config = dict(
    num_hidden_layers=16,
    num_attention_heads=3,
    head_dim=128,
    hidden_act='gelu',
    norm_place='pre',
    qk_norm=False,
    init_std_qkv=0.0368,
    init_std_down=0.0526,
    lr_mult_qkv=0.7,
    lr_head=0.006,
    warmup_steps=200,
    batch_tokens=32768,
    doc_mask=False,
    train_tokens=272200000,
)
Each number is 500 + 25 x the weight over its row's rms, rounded and kept within 0 to 999. Layers, rows and columns count from 0. Numbers have three digits each. The size before them is the row's rms in percent of the matrix's.

# layer 13 MLP down (transposed), 1024x256, rms 0.0526, rows 559-764, columns 0-31
100:470548502468520483478504526482507512468532527458530508520512501470511487494524490511572491518521
102:487464471522521483484500490507509536493501501518481478538542456479539507536505499495489507493517
105:526502523486526508476513506539511525496495475526529501480491482520530486527474547513498504461534
095:477455470482496511508461465504507478499450539532502497476499532522480504506496504528518516511475
112:472557460488518443451488449516514517499521507504492491483514508518517496491497491471481520522484
108:530509473466486483502484514498534517488483523486543535502500537497485490520487473452527502471477
103:512525498496513448479541491505541517486482502465439497497492458487479523539539502533536526533509
100:485499458505500472467463499514517497497518529493533513539532474523410491478472467518547534496461
104:486490469518548508503499443494500547507501518519522507472479505497510512524490484492474499511539
099:497473528529515510540485458511459489508520500527498511498483521503489497506463505502539460460537
104:497482525510471544469491496498483486488461491527478514532464531484515525531504501456543485529475
104:503520554473506516506518517507469495518512499478551512484493441466492522512475461481526534511510
098:473470510506484527508481505505493513511539533514487520484486509491506495515530468454468444538475
095:498522508508484537483509498484487485501498501484450498491514483475496505479497540535482518513512
107:500461542458475480472500536525486513495467501494511500493488512549493468477482484494496493482546
097:524503523454521503507536515496528495472497529473485523472502512567510496519497500478475468548499
111:513514504499486501483470534476472504526520525526479526462487520546506523519485479527445506514523
108:453523458490472498494472521527534486497504496498471500513481529489491498550492566499523513497449
101:486495489442515498486543523476485484498533490519520559474532503505487491487512546507489502508502
097:480506498484511467512459502484519532510496505521555453501514495531507508489466469523529495557481
096:457505500496477509504486464501533511506493523499515484508495519473504508460483499477517576496519
097:523524475494520469492502538472498454509531488535509504521518514488486541494455506479516462512492
099:497548505467471475488471477506523479491547485521508472528553516505456490495499509488503501490512
098:521512471512502465483483509480464492533504509480483471501463507491489521505508516523519509509527
102:493511546501512499490498554506500529499452492496534506494505482506462502504499516513481518496479
105:488505546527498473516558496480464542471509550506455446518510553523511505494501504472512526521534
094:482543529530480507503467493522535459523452519495484481484524488490514551522476537497537507459482
104:473488519561502480517484492526509474484462513464489456500470490471526463501481502463510514485507
101:489525529505500490485478534507507468517471544485508483477518522530472487509471509471511499497496
100:465464513475455512505511470516492540493514491521514542518475561497465557494484500520528491477470
093:513495466484491524466471520490506499492504468535511488498511497489497509508463505554528502496525
106:485526527530480446524485507478498470477490506479569485454507499492537495496511538520530522484523
109:489531506495464492505484514483494521491514484541461522505480539512464525559518490524523474553514
100:494505492500515504480569477477526516557514484495485524499539479499542480504484487504468472488466
089:490534513456490457518465491475525517518484484487508545506511496525504483449510477488506528522509
102:469485507529554494495491467506522537527510493486488517488436460525475509481486499514487494475505
094:496491486496497487493488495522491507544495453534529503461486494546523487475532504509524509469509
089:481498518536519518524524459514500486548522525476469535488481509512546444504484526556495502505473
101:513482481464562495537474512479448507477523504519515500506536502468575498517484493489479520488509
107:503517481479495486493473498510499474490497559500511502471504532493481472498475496431546475523495
099:480513505503512511511484491533494549488465506546508467483470498502457513501469533488488537463539
096:451516537521507437494518466503536504484500524498522471512476449528492531524513462481492460511545
102:519505525526502505516481509498509511477524517472518488516465514502491519503499506496467528450507
106:508509487483487525501568476492496494505553470529514500499471480535484491487548552480566547502481
110:518507521502508468503480511510459519484502498475465470465539488471456452472483471496480478488494
101:538508530512486557530485512519520508557448495473519485531516495469507498484548468501510485455504
099:524497503491509461533431543501490501507513491509498514495492487508465494495483519457460481505483
101:489497494531517503512494533479521484513496477502518534451495466484488508531501490497527517476552
100:498510470540487531496468531498511521546486507515467478517491521516494536485516548485508476495512
094:498487448537531463500519501509509525475514528509562521502516530476506539522496471512471538476504
100:547542471461482500497466517462514469477494502517512488527506534489492496539491507524528503482476
093:504515495457533512480454491469495546506486503461490472465460490513488503524514530492478533516497
103:488486509480500465493471523502540485532489537516485515528508470506482490477456497486528479474500
088:476476539487498501468475501509499535533530540533454482509495506523498484554524549513480497482506
111:480532520500498529511499505486524533481521481528517498520490520531504523541511512544484489475521
094:565523509508520514531524584522469492488478479486506522492486528469466537488509492479504557522517
101:491561492530500497536451495495486502511467491431526478510534511464488542489498506485545464496501
114:504488505509515504499504469458504482511464472476483496516525518536495472499475496517503455525453
107:482498456500500546533539550520570494529523507516485515498528520553493513481488502461530487485515
100:499473521462442474512511433481477493489494468490504526503502499499537515499517526538456508509505
094:488504512501475539478477532494517504486461474500490511447490461516497546479534492481455492516487
105:517533494512493468527492512503470468450520494465498521472505515481523568477496504534503528463495
106:493502468526545502499505508474522479462506513465494504521511503524476504505506465530469565473441
095:502523509525483503491507443485456532488506534540476530491503500498509529532508496504474491482463
106:486496519522492480546488510468514513483498570541510547467491509475447494488514568504508485481519
092:533549487492511485464517499495483564514479508469474525503508504499524495472514518477485518525481
097:495500492485536488470478526494517525521530487486513477490481510498488539502516494464485478540472
082:468525481473481512499499488485483468508501449503486464480483463504505538475497492459526497471513
098:467463496445516525490491550499515532455516501478464531501539504484533510507506453439536531492489
101:516478460494495507471471471505498509493503522475483484462476501505508505483476454460560487508451
089:491501516518479507493519452513503516469519519498530493505511516529468484549498527466467509510470
094:476496470514505518496506548471501530480452539531469485476493497452502492521467575523524532492526
096:457502484482486516520474491480506483480546496527497483534505471486499483491492513486484539487454
097:468457481468465471471540505526514513489530474532526526563482537476500478489537527466518497535503
104:471514479537491483466506506516518466477476540536464554523455490477517528467506475502544492508513
095:462502496502477512449504505467489497459523493497513506487497514477496542462523479473528521462494
101:525487460516501487518475546526522510499494514482476503491542508514552495524536450494502456475510
099:509508539479521503480510487471489544530485494500515529523482468507493514499453525534519533510509
091:491483486547531517495500548458503534511478495481515531502501502507528555471498480483507585492501
102:455530508512581536527510483509471486521502518508476527465501479498547531493515476500495503485480
098:505514514522516489460563527525495496510518450517472501492519493541506518542477513522498507505524
096:526533541494514509522472506492496505502513478486524507536480507502486516525537519548545452459498
097:492535533476492520509498483486452497471501457533486514529476475505517512526481507549463480500522
090:461482508547478487484509519525512497504447533500501507514482505495478465459484454554475526483508
096:495455505490483510485521475479511470511511518493493517539511494538501539521500526525506505542478
103:486542483518523499511532511504466523501494464483485521485560494496493474513507526456531451496520
091:452487538492483494543480490500494455495470508482500530511483461498477470477496503447515519521469
102:523537499504478548491482508506521462510464474509511495518498481509525480485511515501526480536504
093:510474523517484479490501477508470453515542487515486516532494523500460521462477521468502516484507
108:516447528498522497472485518500470459511513480524509477469521491462532468535488524553482500510498
103:475526454485486489506502468518501499546490464468537502523461448536476540533514540505504552494497
094:462495515488485503532506535528480486523556496529488483534509500481506495519463476517510487504539
097:499508537490500492486552483457487528475485508474459466497478511504525514510514496521492489514521
111:527504527512510508501530484511500502472494509491540521507482476521469492554501479507464494482463
105:481507462518506515498532551474471486516521434521491449552486517524511443504510483518491527504506
092:525506525503534544511515516505472482517507535482472514509502524476503482515514520499478464512499
102:486493533502493498517492469474492479483494453498491469550516547524512492488531541508506478541501
103:508536509513475506497541496485495523486494445558485516497529525494459553514480437558500529491494
103:527503468449532497527481480504453528479505505505539524566473467491489494476509503513503507433518
100:504534494447515481543562507468501514503507502521531470501482468510495555490512514488512502483529
097:486507549528514470457504469525497524514530471517524467527505546554505496495538478528477506559483
101:482514495488436561478530517528486509581479515445486515520488505493506533513499478512497500464534
095:523516498478502483503474524493488509528498521468508536497500498521500534473502540502517584498497
101:462492458490529472485510510463482507506514486485552540493542509503500514479467491507476487481469
097:460524449463519514519486508495516477510511502475527512518492503554519484525505530487565451521510
106:519496472534535478455462494505519501500488444517477547520499520512485494452551466512489449485521
096:529511560499519471533497484558474489467524543501472498508551484475515488516491501509468504508497
102:452530465521504499536516467504487492535515449480511487478498503519490495454476495485478483543504
096:522440517487519479481481484504521525515513565487521468520515485504442549499545549522520476449485
109:507481494532533502518519535482501530527518513509516496554486503497489518506519524526521518496471
095:510447505495535446519489502526499506491527528494511536515531477540519503481502520506464473562448
096:528516517497461476480507536500517495476495544565508485505516526518566488514464522522503484516498
103:525495499520515465517495479489498514512532508542522510499474488497500477457474479499534527479498
105:520488463508459462518512515458482472561476544533488508480493531522516483532475500514463559513506
096:473495484486503519524482491520441524489508523533531463546515538454518484499451487468493482477493
099:448483470473503518506503502489516531488459482511492480499472488462499506508523550484527490512568
105:462530461507511485517496473501468453495458462465500468488469470513496497479507505463580490487486
105:513478525466494514525492536505518481521490455531482489485509520452506484495471478520500477490486
099:515530506511458472522488489505511531487485500497529458448528454476492499467518436529499484488517
101:474481474522499519509489477501443509525520459505541518502520531472470506501533492486467477501512
094:508475457510500476483527505508508534498531496495513508506505570509512493497532505494493513496491
097:527504496495525498503479476524506485532462481471543490481474485479486531527481488529489477475476
103:463488513489458530552514494479505502526507515488504505510580496483488534509496439524451495501489
102:497489441509481482515486556524497536519491463515452503499490532445477481477498491477540501523454
096:528536546516489476484536505476482506477472490491482546495526466503498512545526567501524468503478
102:502509551525512501526512473477490519486516503522530465494534484567569502518502518493474444528487
105:519493520538514490513535546517496538488486487553524512499500502494489503529471487544489512509442
100:498530519502512536488504481511458510498486535576481482500455502497520528482452503509522517515504
097:453485514484507554524493491504520472527540527465453495487466514521535499565500512516449466503515
101:546505497519554474467479504454496490480488514493472512505493491501499523533543488502472541492522
106:515485510531512521526487539544486463531490556470489455501513524475531529524503524497488480543503
093:496450482505499525543535501508493500508470470518505509487492503513521432485542518472533490465518
106:481509507460517513475531478497467485471472503460473491518560510506508482511496503467512504503472
092:494517508425523450467499501507476501511494501454475535450518551501531506507544539460473509510500
094:471488494507514475500496521490560544467474499450504500497509511503530455475516513486534497505509
097:512516517510512428522519560502516485490468453491438521495473524517448489546541547470523525489479
096:502522492468489446522495522497460498551535471526512505535479505484540513527463530552444466535513
097:509487508511471534478483488490509527504508518495516496485537470504451516451474514479486518467495
104:470500495510478485531475489488508491481466527501515488468517496494500507516500526517467537465525
102:460517485533543509507507512488512524484526479480463544507483515480478507524491526462482522488485
098:510493522530491467467485496508512501519478500503509489535544465548464475515497527497492516503473
102:499502513554468493510503508528491483510522495496456469490468495491525503503464523456486506525529
103:516507516476477473476458502517477484509523537508476507498507487531531483452498471439488543480521
098:499523549480479486496500510514523484511514526546503494520464496522505514511503531544495538516509
091:515506487497486503480498521519518472503467450496552503443529473470534532518504449493521508518501
097:529517550476489431482458485468485511509501501483500528535532494520482504451507521532482476470492
092:521548518521553523511512501487479479505452520487499459491468489475484455518497554511479462487512
104:495487501504466491517490515464508479515484465470485488523515504523492507554445483486422468473489
092:508504484495482508522535537482462520504473501473486480468495477474432523512468471524526476479494
097:495497490503492470519487506513475522482541499513567500460441488486468538470504479493457489482467
099:463506474495515512482524446540498517472522527466507520551472536491521521480476525455487447515518
106:510494497473524495500529478543453473555507508514528523509476506451473503508519543544443537470503
089:478488484447503517466578529504510491504539515509512454492519523472511480491446484516475452537524
106:506482483467513457529471490493503499474543465473488503487528476534490473490478494475499524527467
096:512492546500568503495525504471496504506462517477510500506476529450512500504520512496517548489475
103:466514515474464504503520468471507473477527511513495501528496492463561492510495497493488482485502
086:498488505483509527529487528558495490481471520515454514559505513482513513513539477510494546457512
093:515537499471496508494490497500520537543495532472443561488481520475469537480512461529502522499500
096:500503462490545498554489473515561491530559471476532487504496501513539506495519460512544479474493
085:471466497472460484556525476476528470489509489515533558512511515477491520530504489488510494462507
093:508474465516492495539504512496483516481446478500534516479538479521538555532457489511450518494477
096:479490545519545506510454491474517503501521484436495486518525473500480473472527479487506525468513
106:505497517477506499480506549524500522449478537493508513526530490461518510411511438488493507451499
102:521559507515521468493487495524465465475493530537516486466506515527519519540485474529471477451516
094:489475496482489475495526469470533537501503578480457477524490522493507502519498479495493481536501
111:467484516484501498538475490523515494515536496492572466450536481487455495504464483493550452501512
103:489511524496448511507466509513484474486514504473499483491530503473496543457504470519486486550495
094:470511542469513511492485498533485531496506476479459503500482521511532516516488473464505511526469
101:475532511490503490507498505535486474513467566478530507524514540500502492505511503505482490496480
110:491500493495471480525505523499488500546486488459503540535502481488461438465526504500514513492540
094:527491480508501498477514472510518484487518528500518492480485485494502481546505546506523510479526
105:500524531483486512520495482534514515483491456459499503453538516556505475527513468513496511507448
095:545529498479510520505546501510506499490514544522540464507543532529468512535497506529479497518514
102:484551505485504527490500490485504501467523535507464522529479490466478478526487460488482495521479
097:503485508524505511531546421446537516498496498501508517500472503478495479523445496481472462526516
108:492495494536547465480509485502486534507468490552482513482475512501517487512474497512508502529496
090:516499474474492469480515524439505512529476492509527446552462501504533508502457494477485513527480
105:484486488543470499508510503529488497536503472514504479493532481492517501477563494496501482496513
093:508487526493493485499475474507497526492477465476501473480494536467510452531506471467502474539530
099:535517520524461461477493490545518495470502488486507497453520504530519503495485469522506561479512
102:491470504520522416498504468535500482550527484468468536494500449544468494479505466503482505486512
104:523502478510503522503504523515497487516521510508492537522503524500489524511505528503507493524489
105:510505511517462465533534489493452505525494485531541483498494521437499530525457467471484505472501
101:508514499490519524501486481484516525501458517504524530489517527463442493525493465474519512554502
092:515444537518493517475495513514495519515510492523461475514510515501485472500468456479486490494450
101:511496501442487514497521458471487535515512501528498483545497491526537503513504492527470493526477
102:498514499501485461477457499525528480491505519473496520520511514459558481488480493485518511484472
093:497481509508531506491537461483540530521487504463552483501484486457501503519498522479523487496489
101:552495514550506478505512489472507486506514498458456502505498496458467495532491528501530502520473
102:527486516512518485513476469543492488433519479498527533456484516509533499497492515487505514496497
102:522470531518524541494521506489495471472484495450524508535463501490458494484518473502517518503515
090:516473486505495508489483538475500509499507484522478518515511489489477519485511437481498508495484
103:532511480486472508527497504480475506521486523512457504503495481477507511502484450498509474516517
092:488514493557489518502530548471497475491498515505537493432518499511501487516537532529545534485473
099:493480499456475495439528509525486491503505539512494553486495494431541518495476498506515509467565
102:506474502516518482463470518543504458500489506541512570501495516495487516525502544473484526480469
098:516501523505493516495493491499535529545513560485515540520523458471500533528542517491531522493516
093:511511531513473519502520460505506480473550506442469526494457513502494520511488490486476492507511
101:528508469537498544512489548518491488494502479476557473452489508469480507536503471515515523550470
104:505507516498471516526513482488481480495532526503474470487514520487472482494500521491546491479524
090:523513489495506499495522529470501476466536502492515491522531486494511473500527521527511499498500
093:481481544559460502494473506517493547446497512499532464461454568536495489530532455504477517522489
105:505521535521538487533505448495479519513526505508509477491518516564521512538502500480468473504489
095:474515537504518495503490483512508507500500490505513480498500499500482454473470484510508499452537
095:512513517498501461512482488493508515514493520491492484528520478471480517527485490538482500481469
095:490491523493527492544459509462502499510527533473502472536501508488499534555496465514486473542471
# layer 13 MLP up, 1024x256, rms 0.0526, rows 560-764, columns 0-31
101:481542490487515471504473479477516491534501531475485496495533554475490518475535535482468494480515
098:470460513482478490492518500482514503506507514489467517473540496475495496485505482522499479445528
097:511512528536517484491458504506484471468504536544482496479486491500509473499495510493502477537521
107:480467519495507497531484528465468476507496522525472531461503501491473477527507516525507514474537
100:479522498481477479482502503490471460520473486525512544488541476543499540525482501453464494505488
098:474485483492521527473530487530538454529473467519492521488540486510501526508482523466469500484516
102:464487468472533492549518499492505495463522494481495491465484511499520461483522544521487498485552
092:512495490474456513475499510480506508505516502485453510533473434490531446472545464502556531494511
096:536524478531473524482482491493524507520495513523501488478516513511534471522499542486441496524496
096:533521501541492495452473496468544514511501468499512491472548511521541482487487469519503509525500
101:504459496519528472488521513506470532507504506471532489556478497519485527492483515516471457474483
096:510546501503523515531473514499515461496518543468513489507475476494480505447535491520479507509545
097:529570490521530481504502495535480517511490468499515434533498550491511515532484507467486501473521
104:448476484508496532493483508473505502480501536471496466497506540497564526515511475508496519492492
100:507475481464500511494510469529513520503530520488482500494479522498500529506531528512488492515485
108:512518503500512532463505513527502492527445503438501504485490461522494537565508550507494513531496
104:509484540506524463525453498526541472515534506497470516488484517504500531493509505478467524529548
100:550534502515536474541512484522491516455545464501513507505454490493538503489497548502526502504501
102:472494543466500468539514527514539521525486497485510514508484505508523432482539499505459465513498
094:508483517499523518477464531459491510536530504499489506476464516533529492519476535554540514475487
099:488482489464505517467536492468488481512488553540469526482486480534530486501477455548437490524528
099:528447494492555483536502483504514471526491491498556548476482501498544462556519475488498530476510
101:455539529489508529502496513500474532486500550506511521542488463520486496508541466480510504491531
097:464530520472550531525492484478497491508464481508473519487484494476537491504488510495521480471508
099:498493527500502527482512504526487486493498489499456487514535513460488490474469488513457468541554
100:479502481507506494492477492503513525465497508500507477511525539483518515496487490457476506471471
102:557498533513491533505496484506533465479454443528453518451499529458513504496539532503505486499514
096:469479475534477473489505506471503517508515494494474516525467471492522506499536450516471517469538
098:486512527496467455491493503478476456522500490525485450486479491503512493555505467495495513478504
095:507501485501505497503497521472509476494507483491473550479457430479499461457509502460489495551536
118:471502526481462505478465476514495520492487502488557485503494496493481499502478520516544530504503
102:517479511496549516458487517513528504503494485485471528472535496492482484487509458509526505514503
100:528482451524481474504517491516514499520487507511529474463491497535499492454500508525516453498532
095:485471476541486558467568522522466502461504520500494495475479500465512519495553462499522499453506
103:501541520529488537461498521500468553513484522462542537521493493543482491477517497490486517480523
094:520541468479537540515504492507529517525529495483498500515465509437501468495533502512485536499490
091:564492515479493490492490519468479530492511485460521488497530518472517521504547468503534522478515
103:506491430496492514538491508537496514499483488504493522505541510514470527504522525466508487504499
105:511495495495519504496562483501518504472422509474528520530519497480486459481531514450511540495555
100:536500480460478480540524513471485443492510470474508485509514480514526498505501496507527493500508
095:518516490468498515510525501483469495457536490509486459542460532500479497481523529522514525506500
100:471442491485507502481505501527474514480543504528495473467434480477543509515472523515521472508488
102:481501476502526471478550500498473512517462517500507498513456474517493506489569521487521486470512
099:451502509477494479505531511504489525469476513492506455551511505480485497497482483497496510487467
105:525480500464481476470537469540506517522490520471486514513478459524541462517531540497501540523486
095:493505491490455558515499530474517495500530492496504476513522497537507473508503535568480519526522
099:511504482457527486518470465491494480498478471511476482478529480518511523482524498516492504505492
097:520535538454529451474493487481493494473503472510471488533528502513477509522500435455494538523517
097:515486517498558545492504520483536478498531480525495496475531530539491472486498474461473545497464
105:492498513508481499526501542509543514484492520500513532480497524494482483490499473510474559510498
100:457525441526530497487484527512510537479471453464502483507488499470537529468482490486496476484438
102:477561487439503529465514491456505529493481439505498460496522518512495478529494488516521518500441
097:514528511535526529509477522516536494526516537485492497518509474502498491483517478505498470507471
108:494497498500498494494454484502532489516477518496526534471512513492523488478505474515472524508515
094:464488521503508484486463502483516513525504493506501453525521470541525493479514476513505434541487
098:498506549521450488492479490482486468535482483461517504503498518509511502501509502470500480480496
108:524526508522518521455437479475524503499460514546506515522499530503520519509487487506477526459540
100:491500539494547529499473511479505489520530519497530481476481487486541483544500478528514498518483
100:527528476543487509474524493519521519513494503485492533486526509518505440446505502518503463474465
101:472519471484467495521499499522510448531496517508480547473488563481534528533493511496518488536459
107:508458477515520459462517479495488521525506521478475497505475488474507494481490528460519471492510
107:484506454492503526497482518497463493497472498512464537487504470502526535445467536502498489535466
094:516527502502538500504446507507530497497512474470459454535489560453513507501476504495489560511491
104:496520493479447492468506516468498499487532477460547513446486509526508488490508511539477506456486
102:516510484491528514494488531461461487533509486485489500530506465508466508523472516525485536504490
100:500470469515572476452495518490532499505457470473476509479529487478506489460488484477497505490515
091:484463476493486441512518514484466505532491475492522522535482509506499501512516487517470486552470
101:466492480463479484522495506507531491516519483504466498486470479479527472544493534504509503468452
094:497518517485501491506466517473457510456457495465523495502486514500536466504465512469508475488495
095:482508503468513526494465470493478518487506512496517540492466506517508481477478507506527520480481
091:533496502476525507451493455510524502480516472501508507493445475506510522490508482444473455522496
095:499511514522467525502534515496519516552473457489505468497492495475483483517505471556469466507490
099:516524487491489516505500512497490481434470488470499482485493466494502504480473482528513515490548
105:494490499443492520430494481477478467459454456510471526520504516480506552560500472467464506494467
095:483485496513440497524519522513544523464477500472512495490472479468536442454484499472501527478532
099:509504482503499501533541450511475534529455464490500543485507515494518478504495547534516504504499
104:493486486507529490479459520528517481492488492532472557512473485560536524471468535524483471503515
091:495510477466480445471509503549533468448512498492517505477518479486522482505454541494507511488522
101:489508497502466485519508477500466510491478506449456517516505517506482531477537451489473507479499
097:496492487535533526489501505501515515514493471512488519440498500496519480489528511488502512512495
102:534485450430521507483464491465491496448561482493555465540487514481523506495506478489498466474492
098:520503485484511526477518477495520435479478471497548501453487485487486477532465491498484519501507
092:459504509486492438465507525447456504534511489538446511509502485492493513492493483527477475506508
099:511502512515534488498489493525503495470445451534488501512504493537467497516486469503450527499512
100:495482519448470531497476473492443485529510504488510489463468529480477501504470489546511483524481
098:486512461513514542484524505490522477499444464517513498526508516490475445521517501517478528485445
101:535500441489559487518509508499533503482526538489462491467533506490475492478550477480508522543508
095:509536478521513504493480499500498474509497479516477464451469538505493459475495532482464493459536
113:455479490418484467473487517480566495487510487477475503470517492514508496483462478495503508497463
100:551524457453493525497471492494481483537479503481459466513522499521475514514520514500455502477483
096:511545474501487491513507539514528537506546480518495491498499497504483511512533508483469499503512
098:505487465531500480480516560524528481550495525500519480496489463527482488504490502520480502529529
123:515476517514512503481467503475517464473475507488506487520435480532519505520498465475468516482466
105:512511496525532516436528528486524486500523464484523489534533489494510513477542500535500499472509
091:472481498454523488469488485538469543455526512485548475496506493503521454540533492496475496524478
098:521491488498514538486509529499467524475491494468511509494523487508541529513466523500511464508500
098:525492505508494528496512506472531494475530486529491497508519523514488485476517486504530466487502
099:477504509444455521518504489490562472504505528452445477482499447473480490483510483481514475440510
101:536431501473481462518528465493509513436506531471507510491503493503509472507497465503452482527475
098:522480440487475503489487580481459470543475449475480518482516476485511460501475503503496505524507
093:516508514490461528480547547487496522441502518498500485503528539525482440441498494482508537474491
101:492505513488458452500516500546508453478521511472469506536489512510525489480517480445514476488488
100:533520511517503517465526492500472472476511534505513476479496463478503504512524509471536515508536
102:460524512513500518513508513537512490456533498467481546481491500489487511508474533536463487489509
104:546532485531509564516511486543500495523502485511482509526467532538529473500477512496504498508487
107:517506483517528519490476539512499479485442484474529436507495506508520494486495522506498484506515
097:519474527447513501492499528482536476505501496447483481510496542489489516464502498526521535498486
095:438512506469518552476532526492446474536458559502465527555457478493550542489513534489442501503462
109:472487476500459429506500511530538477482515455490456570502448475461499526470479484481528484502480
094:511489489503505514501531494491494477501499496509512487506533535512477509468478509482506488445531
097:510481503475485486481534512472526483528504485498461513533500489491532514516500484506532523525520
105:485491487499486523467490509474519528510478483491479473506549528482464529509505465479503544505507
100:490514481465488453484520472483489512491489444457485542527464478482484469485504489512478476523460
098:532532517492469487528451521468487494527493481513521488519516516519495471513505484540547536527522
102:504499511536559457431493495469493468518510518498548537495517477493527518512524495489525497509451
100:537529486546480495488527528528522442527521500519455523495473505522495514497510520487486528502512
099:530521483483555464518493492468489516495558503457524507527461482531492529486519429496484525491511
099:526512520521518475486495555499487526476517489489495526451495556497532466526539497529480532528465
099:470504478510528499486539491520507474516496524478487485497538541476469466480530501498466501548508
098:525500467433509442517517521525502537481511503485453486470505488524495503523527478516486492509539
099:469514524476484481485462501498503485502444538525488493524534560498519507470537504521467496545523
099:493547563474503557473540523531493504466431488486469509496531508495457490476525499513519483522500
101:478455490484522522471480510531476481527534505491479521507480492515470466476505523477521442493488
095:440522463499522517518497497512521454518522495478491491478486511489496535461494540526514496509477
098:510483520486510520467491483493518553435488507531489471560445511524526513508538496489489515490505
103:518507501466499503467453538461516521497479475509476517525458478486504546508487471489525554498553
098:488504471484480461478476514509493530451532452495534480460488479498475489503505454494499460546477
095:509511490496491489483483471535493489495499477510459482500458460529481448532491483499517480507490
105:459486507512482491485478486478428520505510496508492541499509519498514542483501494529488495500502
108:466490492500482489450517544506482444480516470515504519500478470487486488534551533475531536509536
097:492507520531458477474527513519489492505482511487551534457517482508494524505493497481490513503504
109:557545525494477502451495484514499517515536483502546552502506492531485532501502453476509566479502
101:469500469491481462459475514511478468510533479484499484473520547511496517520528499528517493499498
100:485499548503504536488505469555494495492486471534516501513511480519517509537530500475541492479556
103:456486522486502453514550471496497515495515510505488496491540484522495541482538516521536475503471
099:497492502462499466482453510510558513527448497519497519497510506503515499472522508467546507475503
096:501477530482502473518495511499514488493480550481503534515486552479506513471481518521494487473515
100:482507523493544536474516504509516463474524491518532496526495532503487508485487491524521490466512
105:452492460497515487517506481522498527528475521503497517494479500482529484504521486482526551498484
095:457501460505529499479513470507503497470464540495529514516454523477498553483505468502520476483448
103:523511469508522514473478519496458490498494437477519529533521504484466519466517533481491510454522
101:482503495492494537481514511495496522511495466541480533507531552518483451491510493459478520506477
096:532493481469492525461482528487523507556485527481516473457466480472520486562494555471494457475517
089:545493559519542472512496531505497448521464516483494497513483490507488478454480524475491467568516
096:539492481553558506481517505474514500507499478495541500484495466496513465470529544480459498524532
094:553478511510509479516469517466463499479494478517522499523525545488489475506494402483502533474504
100:453490508519501498473530503489480508482523531491502440536534488505464517517481488474473512556548
097:526465488514521485500546484476548477528506525519539509499484489525496505463485511511468484522525
102:478542508505499484526510493523515500539515534450510494490542509472543436460528468512452512520477
096:497485486518470528449482516516495507468548459466500511523517490518518532490451479531484460439500
100:505478559479492507502425534448520487486477484455531487521506482538493436505513446503468455509511
103:515478486519492464504509484526453496509506461502530486467510520503526502492479509475491511511504
102:521482487521491465455494487496535503476463488480494475526477518518498478487515501485473494493515
105:477495458498468533498492480481508471517463487483475490500504507507493464464515505471477478510509
103:492513478483525515474524481503448489482456483477518505487516514494509497441523511469529535499482
092:550446535490500538496492511465466476540488486485499504478511477479481487449492518519502517542515
103:542489462494485549513474541493549470488473499528510424494528503515532497510499481508486504487512
096:538498457535514481492537541472537511477512486517505519496494491477499498524494550529470487496499
100:535485458507506534479466528502541506453507493517530487477517500459544461549467482508493504513488
097:461481535504516482508492490517447476518481462531487491515495499477492514489520545492484545480506
102:488484447541507501505447484509493504434512483485501508504503480535442518542498498482500530483553
102:477524519488500520500514548479486522516493451534465488486508438498505497507461526501463478539497
100:532506514483498516516479542510495518504505533463483489487500450530495521489492548471528495536562
097:523530495495519490521484498480485513485467482476490504483505474506493471487483493473490536488534
105:510491503501514515536498490489511503507475518474529461488488453453475516543474507518503466541489
098:511463524487502496488508503485519531487468496473505494545487545488494494551538497492492493488487
105:517506533520504513507521469528517541469475503507518508505502513504542480532450506489476515489490
102:504508550509445505442496521465501560539489489488476527469511474511474521501532510499521566486493
105:503521502538538496496514491458526480432519466499490495518548497537520527488527494533484479543467
096:472507461545526548495534516523528457563469483467494479482484503485500511418534543453552499504464
096:484521487489518516517514508509488503503466500483490507503433441488498543524515510519535457491501
100:482483456507511529456495473457500501528467487500490551486499483550494536457510471465518521506504
109:470517494462530501462521506510513415506486494524498522475495515523448542471524495500473488503515
095:471538491501507525453477539539549498504519467499515475496507456541512535511505510490513513505535
101:502517500492504523478526528445485482494492520477531479512494509494499466502536490520521483529533
107:501535519506528492509483558493508523502474532495561493532521474511478487564504453481500462502492
106:523482516454479477517466468531498490499522518500499494474513526522465500472503501517481511487529
095:474497488507453528475499484500476485496563520494520528505473493552509551526497552504523515493512
101:506508546469525508521498504471478495500473503469476508503519470489492457531469499494469508567549
098:508534517504503501472554541529513500456517478544526472535502459489480506487509477489530519515474
102:493491520483454511508489489524535480508521472512490545509466460479508529487512519494496476531480
100:515489442494533500509516527491531501493534513493477473490519511501538495477545494534525471513482
103:486525468468484479497528507546544524445543481486525475489518475510503477509516497452496529453518
098:490516478482504494467493490496463455510502539557492441470466522482532507502485490539533533495498
099:520504564467498486498472500506487498490551427475488509523504481500501491487511497507481496516473
098:518526532485500486494506490516525463501467521521527481530501513532512487479517514525503506535494
096:486446503483476528490485462482461492488472511491437534476517509493532514522465521501492489516483
101:486497503452508554503482504503505513475515493485511448572476498508489500491509465550467484476500
103:527512528495526464498468513447484521523500512476512493472508515470522479479522485482479524459471
101:513530491497451536494520504507502475492449484491491491483487489516504460508488491509484525481461
095:530477515485515515471491457520505467491507476516496466500509527518485530503521516506448484534517
101:483473533486504485481496505473501499518538549495531510477477481477492509514525498550516486495519
092:505495486499515507492436482479459520474498512510428471544484503489533513493461508495536451479524
097:504500519515522515471480514497474474498462536485500525502504508503506544506505475469523527517517
098:536496516512511494468501487484497473492484510487459533481486474515502494507517543550500486513520
102:521536541514477498530535527512474515495477522499471496451519515465487512491546488489474504499490
100:526504469498477512491475507494515486480488477503474537538527482541552514489539511508521487481511
098:512540489466534501513485507536493473508503522482491488507502503514520479522490531513485519539490
102:487504469512469516572522492494525476494479515492469477495519495491554517544521555501536511484514
090:475488525515483511521500531504507475485487509495493486500508539493482499507495487460502470553527
098:529513505551463494490448501482490533472470517477506494495474504528493510496515496524519515478495
102:507512548470519512509535482523516507509526530504498535486474529537506533469518494492549495498538
096:522494516478520468505515516512518492503469473495491524512452537490520491517521507553535483514491
096:521543470511513535479481524520529485496520486491512513490460468483487488458487504493515486476538
096:457564478473475478487515521507539485447515488501478551481477523495544509517522486511471529501487